From a checkpoint of a small transformer trained on Wikipedia: vocabulary 1173, 87M tokens.
Each number is 200 + 40 x the weight over its row's rms, rounded and kept within 0 to 999. Layers, rows and columns count from 0. The size before them is the row's rms in percent of the matrix's.

# q: layer 2 attention query, 64x96, rms 0.108, rows 26-31, columns 48-95
# k: layer 2 attention key, 64x96, rms 0.12, rows 26-31, columns 48-95
# v: layer 2 attention value, 64x96, rms 0.129, rows 0-25, columns 48-95
# o: layer 2 attention output (transposed), 64x96, rms 0.134, rows 0-25, columns 48-95
q26,092,177,208,201,210,224,198,161,112,194,232,176,141,224,200,202,215,193,152,230,191,113,199,241,211,206,193,173,256,242,192,258,213,216,154,266,190,233,159,207,182,175,276,246,180,224,144,254,115
k26,083,182,210,166,108,168,132,170,225,286,157,211,253,215,207,177,196,260,298,160,204,217,127,193,211,165,165,265,168,213,184,174,207,197,304,191,218,201,232,213,200,179,104,176,228,100,159,149,274
q27,093,173,227,280,168,212,152,200,226,213,180,205,186,261,162,224,245,235,170,172,183,254,183,258,223,211,276,188,188,205,230,171,202,170,167,193,175,252,181,172,194,213,191,169,233,239,188,221,128
k27,085,192,248,127,249,142,235,175,178,207,219,168,232,188,230,164,125,178,149,193,221,199,192,228,138,134,122,225,201,154,203,285,145,249,220,243,236,246,241,225,251,166,217,194,183,186,153,193,266
q28,115,182,249,189,170,180,176,210,144,214,127,109,210,211,214,216,163,169,185,246,201,159,206,174,212,139,234,221,134,157,249,240,245,211,203,151,221,180,190,216,248,253,227,178,200,219,159,272,228
k28,133,237,142,197,226,263,165,173,229,202,320,216,197,154,214,151,185,195,196,174,149,141,232,204,192,197,258,112,292,250,199,170,186,195,242,252,145,190,229,121,192,193,183,240,200,186,233,193,167
q29,087,217,154,165,272,260,203,185,159,219,210,148,239,198,271,134,213,157,212,187,148,171,224,251,213,234,255,209,253,197,230,154,150,188,226,217,175,172,271,178,211,216,105,263,105,200,187,195,188
k29,095,206,273,177,180,97,208,178,250,209,170,200,194,230,120,262,216,243,222,226,239,251,163,238,138,230,103,249,134,221,222,225,196,188,182,183,229,211,119,217,227,192,238,161,237,228,220,244,169
q30,094,222,257,173,210,191,198,203,218,191,194,121,257,198,184,200,232,135,160,210,220,211,222,263,227,158,178,222,208,171,137,182,256,238,195,217,188,171,138,266,189,283,208,178,197,179,226,189,186
k30,088,155,257,145,163,205,185,167,123,202,188,275,205,215,145,254,226,153,276,219,217,257,174,141,236,169,228,133,161,203,186,177,232,196,226,228,169,255,163,176,217,167,234,243,207,181,218,161,192
q31,098,238,174,197,151,259,177,178,188,200,187,162,173,240,202,156,225,213,269,191,252,241,221,181,191,215,153,210,206,216,135,225,159,221,228,196,272,221,233,202,165,172,220,159,233,231,178,220,235
k31,089,142,244,188,262,124,236,235,232,176,188,265,258,146,243,231,132,193,208,187,154,233,162,135,195,208,241,242,247,215,180,217,194,181,196,244,174,161,209,180,163,240,194,249,224,182,260,123,206
v0,098,198,163,157,153,224,103,283,190,153,167,279,171,140,161,193,180,167,142,213,190,219,144,174,214,167,193,193,206,271,225,207,168,179,203,250,202,249,141,208,230,242,212,184,252,233,152,155,223
o0,096,97,219,191,237,196,164,243,133,259,189,225,129,212,222,164,181,211,194,213,154,173,228,173,241,196,229,145,246,203,204,208,195,197,227,202,258,208,237,175,226,141,223,262,245,319,139,182,213
v1,087,177,168,214,232,206,181,173,178,182,193,266,249,181,84,149,260,216,113,218,216,173,190,206,185,210,211,185,202,187,180,172,195,229,227,164,175,184,224,155,257,207,164,173,222,191,191,177,123
o1,086,145,161,192,158,228,119,165,215,199,205,240,200,223,164,205,145,173,230,190,201,166,286,148,250,146,217,186,155,142,205,160,180,218,189,151,262,223,195,228,229,238,117,166,139,281,154,117,178
v2,097,231,217,226,172,205,170,156,231,206,201,153,212,220,189,206,268,202,206,184,219,143,181,182,142,225,237,174,183,235,234,158,178,208,152,152,240,249,263,193,187,266,211,114,160,207,181,245,231
o2,094,240,182,217,177,239,169,170,209,228,178,275,169,213,280,216,232,156,158,264,207,148,118,222,218,173,195,211,139,145,223,181,266,121,180,132,158,191,220,237,203,236,156,224,223,243,147,176,136
v3,093,180,142,226,243,240,173,113,178,228,197,193,220,222,147,192,299,122,190,229,203,246,210,203,178,241,132,195,217,274,152,220,185,119,154,162,240,176,168,176,194,238,187,174,199,109,210,134,255
o3,087,229,187,186,201,266,144,153,235,239,194,185,187,133,179,195,147,186,139,135,243,242,185,217,178,145,254,229,235,180,207,236,155,202,142,116,162,267,164,169,188,169,188,270,162,224,151,182,246
v4,086,135,240,156,251,219,221,211,181,227,189,261,195,203,156,226,175,106,177,227,191,112,139,256,187,209,202,208,222,104,201,205,220,109,200,161,244,212,142,199,162,221,264,219,209,180,247,193,194
o4,089,159,173,189,219,170,203,270,134,171,179,223,176,168,164,132,188,138,228,209,163,139,194,214,201,197,98,120,207,184,151,260,148,180,207,214,180,206,216,190,204,177,239,233,211,167,179,231,175
v5,099,195,254,194,155,213,165,209,247,188,202,116,243,173,223,233,206,197,156,239,197,226,221,202,235,129,228,146,212,186,166,279,252,280,213,97,179,287,239,254,253,216,191,213,156,255,223,224,193
o5,093,230,217,233,266,173,233,220,181,166,243,165,190,161,204,141,193,92,205,219,192,240,234,277,253,214,204,225,267,175,152,159,206,220,192,237,213,218,244,201,222,170,167,177,223,138,142,260,264
v6,098,181,207,133,184,262,210,187,211,212,185,257,237,198,178,138,308,252,214,144,184,197,237,182,293,222,237,190,191,148,223,118,150,112,177,220,202,219,127,242,125,146,209,211,239,205,294,222,175
o6,096,229,234,151,200,289,228,192,226,153,215,202,148,261,204,158,181,212,230,222,169,200,254,124,211,202,192,184,190,161,186,191,220,249,190,257,179,193,118,268,215,156,171,202,205,163,284,222,183
v7,116,225,204,235,187,234,256,218,245,168,190,254,121,222,245,174,201,197,192,126,268,172,190,207,191,296,206,226,191,191,201,191,139,217,246,217,198,199,153,231,181,224,169,211,247,160,158,137,205
o7,103,222,160,173,224,205,214,199,195,222,198,191,228,169,155,244,123,199,211,249,247,117,182,103,250,194,311,245,175,170,199,194,181,264,188,204,190,153,197,165,209,256,225,214,247,168,233,229,164
v8,099,196,205,160,186,126,189,228,287,181,234,192,232,173,217,225,150,278,197,150,237,179,246,99,169,248,184,190,211,188,233,204,162,211,186,154,147,236,240,188,152,225,208,137,173,231,217,216,125
o8,098,227,197,237,179,238,172,168,210,158,303,243,158,176,231,254,174,213,151,201,184,249,177,239,152,275,137,137,228,165,178,229,268,203,122,238,180,252,179,176,244,198,213,152,176,228,237,227,128
v9,086,263,172,131,177,160,202,209,217,196,201,209,205,158,281,265,111,264,210,198,182,276,169,153,198,156,125,169,190,248,277,199,164,242,207,253,266,306,226,160,213,204,167,174,187,220,248,211,194
o9,088,215,196,241,99,196,174,200,163,199,224,218,190,178,142,221,187,231,188,203,277,236,210,238,233,165,162,232,214,203,250,202,169,241,201,188,198,238,213,161,221,211,196,194,141,224,160,292,158
v10,108,304,267,243,228,234,240,189,185,146,194,154,247,175,189,204,237,225,233,119,255,259,226,244,118,231,194,190,171,162,169,199,139,125,104,226,193,245,226,153,208,187,206,151,236,188,263,178,200
o10,102,235,212,177,180,239,195,196,223,207,239,230,153,257,155,154,286,185,87,101,211,187,221,184,167,161,180,222,114,142,257,190,218,259,162,186,198,185,194,161,247,260,207,163,181,223,190,235,224
v11,096,109,202,203,151,152,188,171,182,216,208,115,171,196,197,250,150,85,180,227,198,223,155,163,207,294,160,183,195,243,140,184,281,208,258,197,160,169,216,170,127,140,177,269,260,223,135,239,184
o11,100,179,206,210,114,147,195,225,198,213,247,202,206,177,248,190,132,218,197,193,254,217,195,201,106,261,207,118,240,263,173,160,278,193,209,166,154,192,245,202,217,234,97,195,153,241,185,221,216
v12,098,181,209,228,146,139,196,253,288,158,179,244,217,235,194,227,269,220,169,137,159,177,210,171,68,215,256,193,233,191,142,150,194,198,162,175,144,189,234,199,216,145,237,222,180,224,188,184,206
o12,094,243,221,220,151,165,179,190,174,129,257,174,163,163,225,196,253,223,216,277,226,186,203,186,207,181,173,210,143,173,222,206,212,208,176,230,169,202,222,275,194,203,224,147,255,320,267,264,212
v13,110,235,197,183,239,159,248,213,205,270,182,200,232,199,218,193,162,197,129,213,198,182,260,176,88,219,178,235,185,178,125,217,177,224,220,270,201,240,183,264,208,166,215,170,232,131,213,153,269
o13,099,227,222,192,310,91,207,222,246,205,200,185,146,159,184,262,215,230,237,235,167,145,270,127,140,203,222,209,199,146,108,204,191,171,167,177,201,190,196,188,194,178,203,148,226,157,248,197,207
v14,124,278,152,196,260,261,244,172,249,150,185,237,125,193,228,237,192,216,179,196,235,203,174,242,219,291,209,210,193,216,209,187,134,236,221,204,266,219,88,241,206,192,198,162,243,126,234,131,233
o14,114,264,263,168,209,181,165,241,115,249,165,139,137,204,122,185,216,199,231,208,172,175,159,170,193,230,264,215,171,189,220,249,157,218,189,161,282,232,116,222,176,178,224,275,161,230,190,150,219
v15,093,281,208,85,161,196,180,201,142,208,194,168,237,151,170,189,163,184,215,188,156,151,80,177,185,210,130,219,227,290,227,234,244,247,199,213,217,182,247,190,169,179,197,242,189,181,132,170,261
o15,097,168,240,178,196,183,184,185,220,236,245,203,200,223,192,153,182,210,196,224,126,238,121,165,228,200,129,194,272,135,223,185,194,269,235,195,207,152,228,193,254,155,129,188,182,262,218,162,193
v16,104,178,191,223,145,210,115,193,180,218,182,239,197,202,207,209,180,253,186,153,189,194,239,116,157,144,210,219,201,216,243,180,236,269,184,192,178,279,278,196,221,129,206,156,250,229,163,183,147
o16,099,247,201,214,228,203,130,194,203,180,198,214,211,216,241,314,221,199,188,137,259,165,203,189,184,197,144,174,194,173,243,189,219,192,190,209,211,192,223,128,224,136,196,149,226,274,168,172,220
v17,095,246,212,159,196,134,202,163,204,241,220,261,139,235,164,239,198,189,276,257,115,200,177,143,236,270,223,205,218,242,166,221,285,230,213,215,184,221,175,168,124,243,214,196,154,199,187,263,236
o17,093,190,233,140,222,200,234,181,285,236,181,277,235,221,238,238,190,235,240,228,193,169,210,208,148,215,188,205,239,225,191,290,210,189,185,181,201,216,153,188,227,220,152,205,155,224,183,259,164
v18,108,272,181,198,235,173,207,217,194,215,186,213,216,246,201,275,253,256,181,267,177,218,193,210,183,195,239,190,192,152,176,230,238,197,198,221,209,202,189,151,136,179,186,154,268,254,117,160,158
o18,103,212,196,231,244,234,215,286,269,275,197,265,214,224,196,168,186,186,214,230,244,181,196,189,192,232,217,110,223,251,197,192,200,200,203,139,206,237,186,188,208,209,125,88,214,185,166,187,211
v19,102,194,220,220,142,225,145,261,270,278,230,232,185,205,190,221,214,219,109,213,195,245,252,135,263,124,191,260,194,201,174,173,207,181,236,133,135,155,239,197,176,155,183,144,191,203,242,214,181
o19,106,184,148,272,218,196,208,186,162,234,179,230,243,187,200,207,157,259,193,153,211,170,164,206,95,158,225,219,228,182,162,164,206,160,221,197,189,196,176,203,192,212,208,233,257,197,205,250,237
v20,088,93,195,263,220,237,197,232,216,228,207,148,189,113,158,106,226,121,245,175,151,264,200,232,164,193,142,195,196,188,202,188,284,146,232,159,200,223,175,176,231,244,170,267,260,189,176,217,131
o20,086,170,130,178,263,143,248,158,184,233,211,141,156,155,234,127,228,161,222,122,226,158,287,186,256,218,202,150,216,242,184,142,186,212,173,199,171,191,279,159,227,213,186,179,225,181,273,209,207
v21,097,223,220,169,177,255,236,175,320,262,163,168,208,163,116,221,190,196,133,152,176,187,160,222,197,233,176,192,188,216,240,212,246,178,206,290,211,180,162,168,163,190,192,172,97,227,190,199,274
o21,099,250,264,191,230,209,247,248,191,211,177,188,235,174,117,217,146,166,187,272,193,184,149,172,173,190,196,198,196,194,197,201,187,210,267,150,204,249,193,178,143,128,191,202,180,267,132,211,129
v22,101,193,269,155,243,208,225,206,172,218,198,219,222,274,201,164,159,141,151,230,217,224,183,105,241,176,214,210,212,169,121,172,209,239,281,183,175,159,234,183,204,229,215,263,252,220,167,177,139
o22,095,192,136,200,232,169,150,195,182,210,120,211,191,184,195,190,132,257,212,195,241,229,211,209,172,193,208,165,256,130,213,197,161,213,227,211,276,202,164,200,257,188,220,137,148,149,296,161,229
v23,088,184,244,216,203,286,218,225,128,271,155,197,228,163,149,242,197,146,128,265,194,138,212,175,220,161,197,172,170,167,225,220,228,167,223,233,243,191,168,178,236,271,217,219,223,221,117,164,198
o23,085,137,164,242,221,258,248,216,147,272,72,263,95,199,197,179,154,198,240,223,257,182,183,175,200,232,183,155,200,276,202,195,204,209,171,183,218,177,199,207,220,191,161,134,277,158,194,191,220
v24,104,167,189,262,131,147,207,230,219,169,197,139,164,207,268,260,220,246,186,180,237,188,220,242,298,231,182,157,213,159,238,205,194,284,153,176,234,195,226,224,173,199,252,193,218,181,129,217,168
o24,103,253,178,207,141,219,183,133,158,215,224,193,201,168,315,193,171,250,221,140,131,182,205,251,296,202,288,261,133,264,192,202,182,219,180,226,210,184,214,226,231,212,182,188,222,126,192,231,213
v25,106,246,239,203,254,156,140,137,311,254,203,223,228,143,120,131,209,217,100,214,142,234,152,184,166,156,210,179,205,175,271,260,237,210,183,121,209,140,225,249,228,217,221,188,135,188,184,246,215
o25,098,205,171,235,165,222,164,242,148,221,280,219,254,180,154,172,216,144,195,241,165,180,158,264,153,171,181,214,178,150,121,223,273,223,159,215,176,228,232,271,274,185,155,225,248,215,163,153,231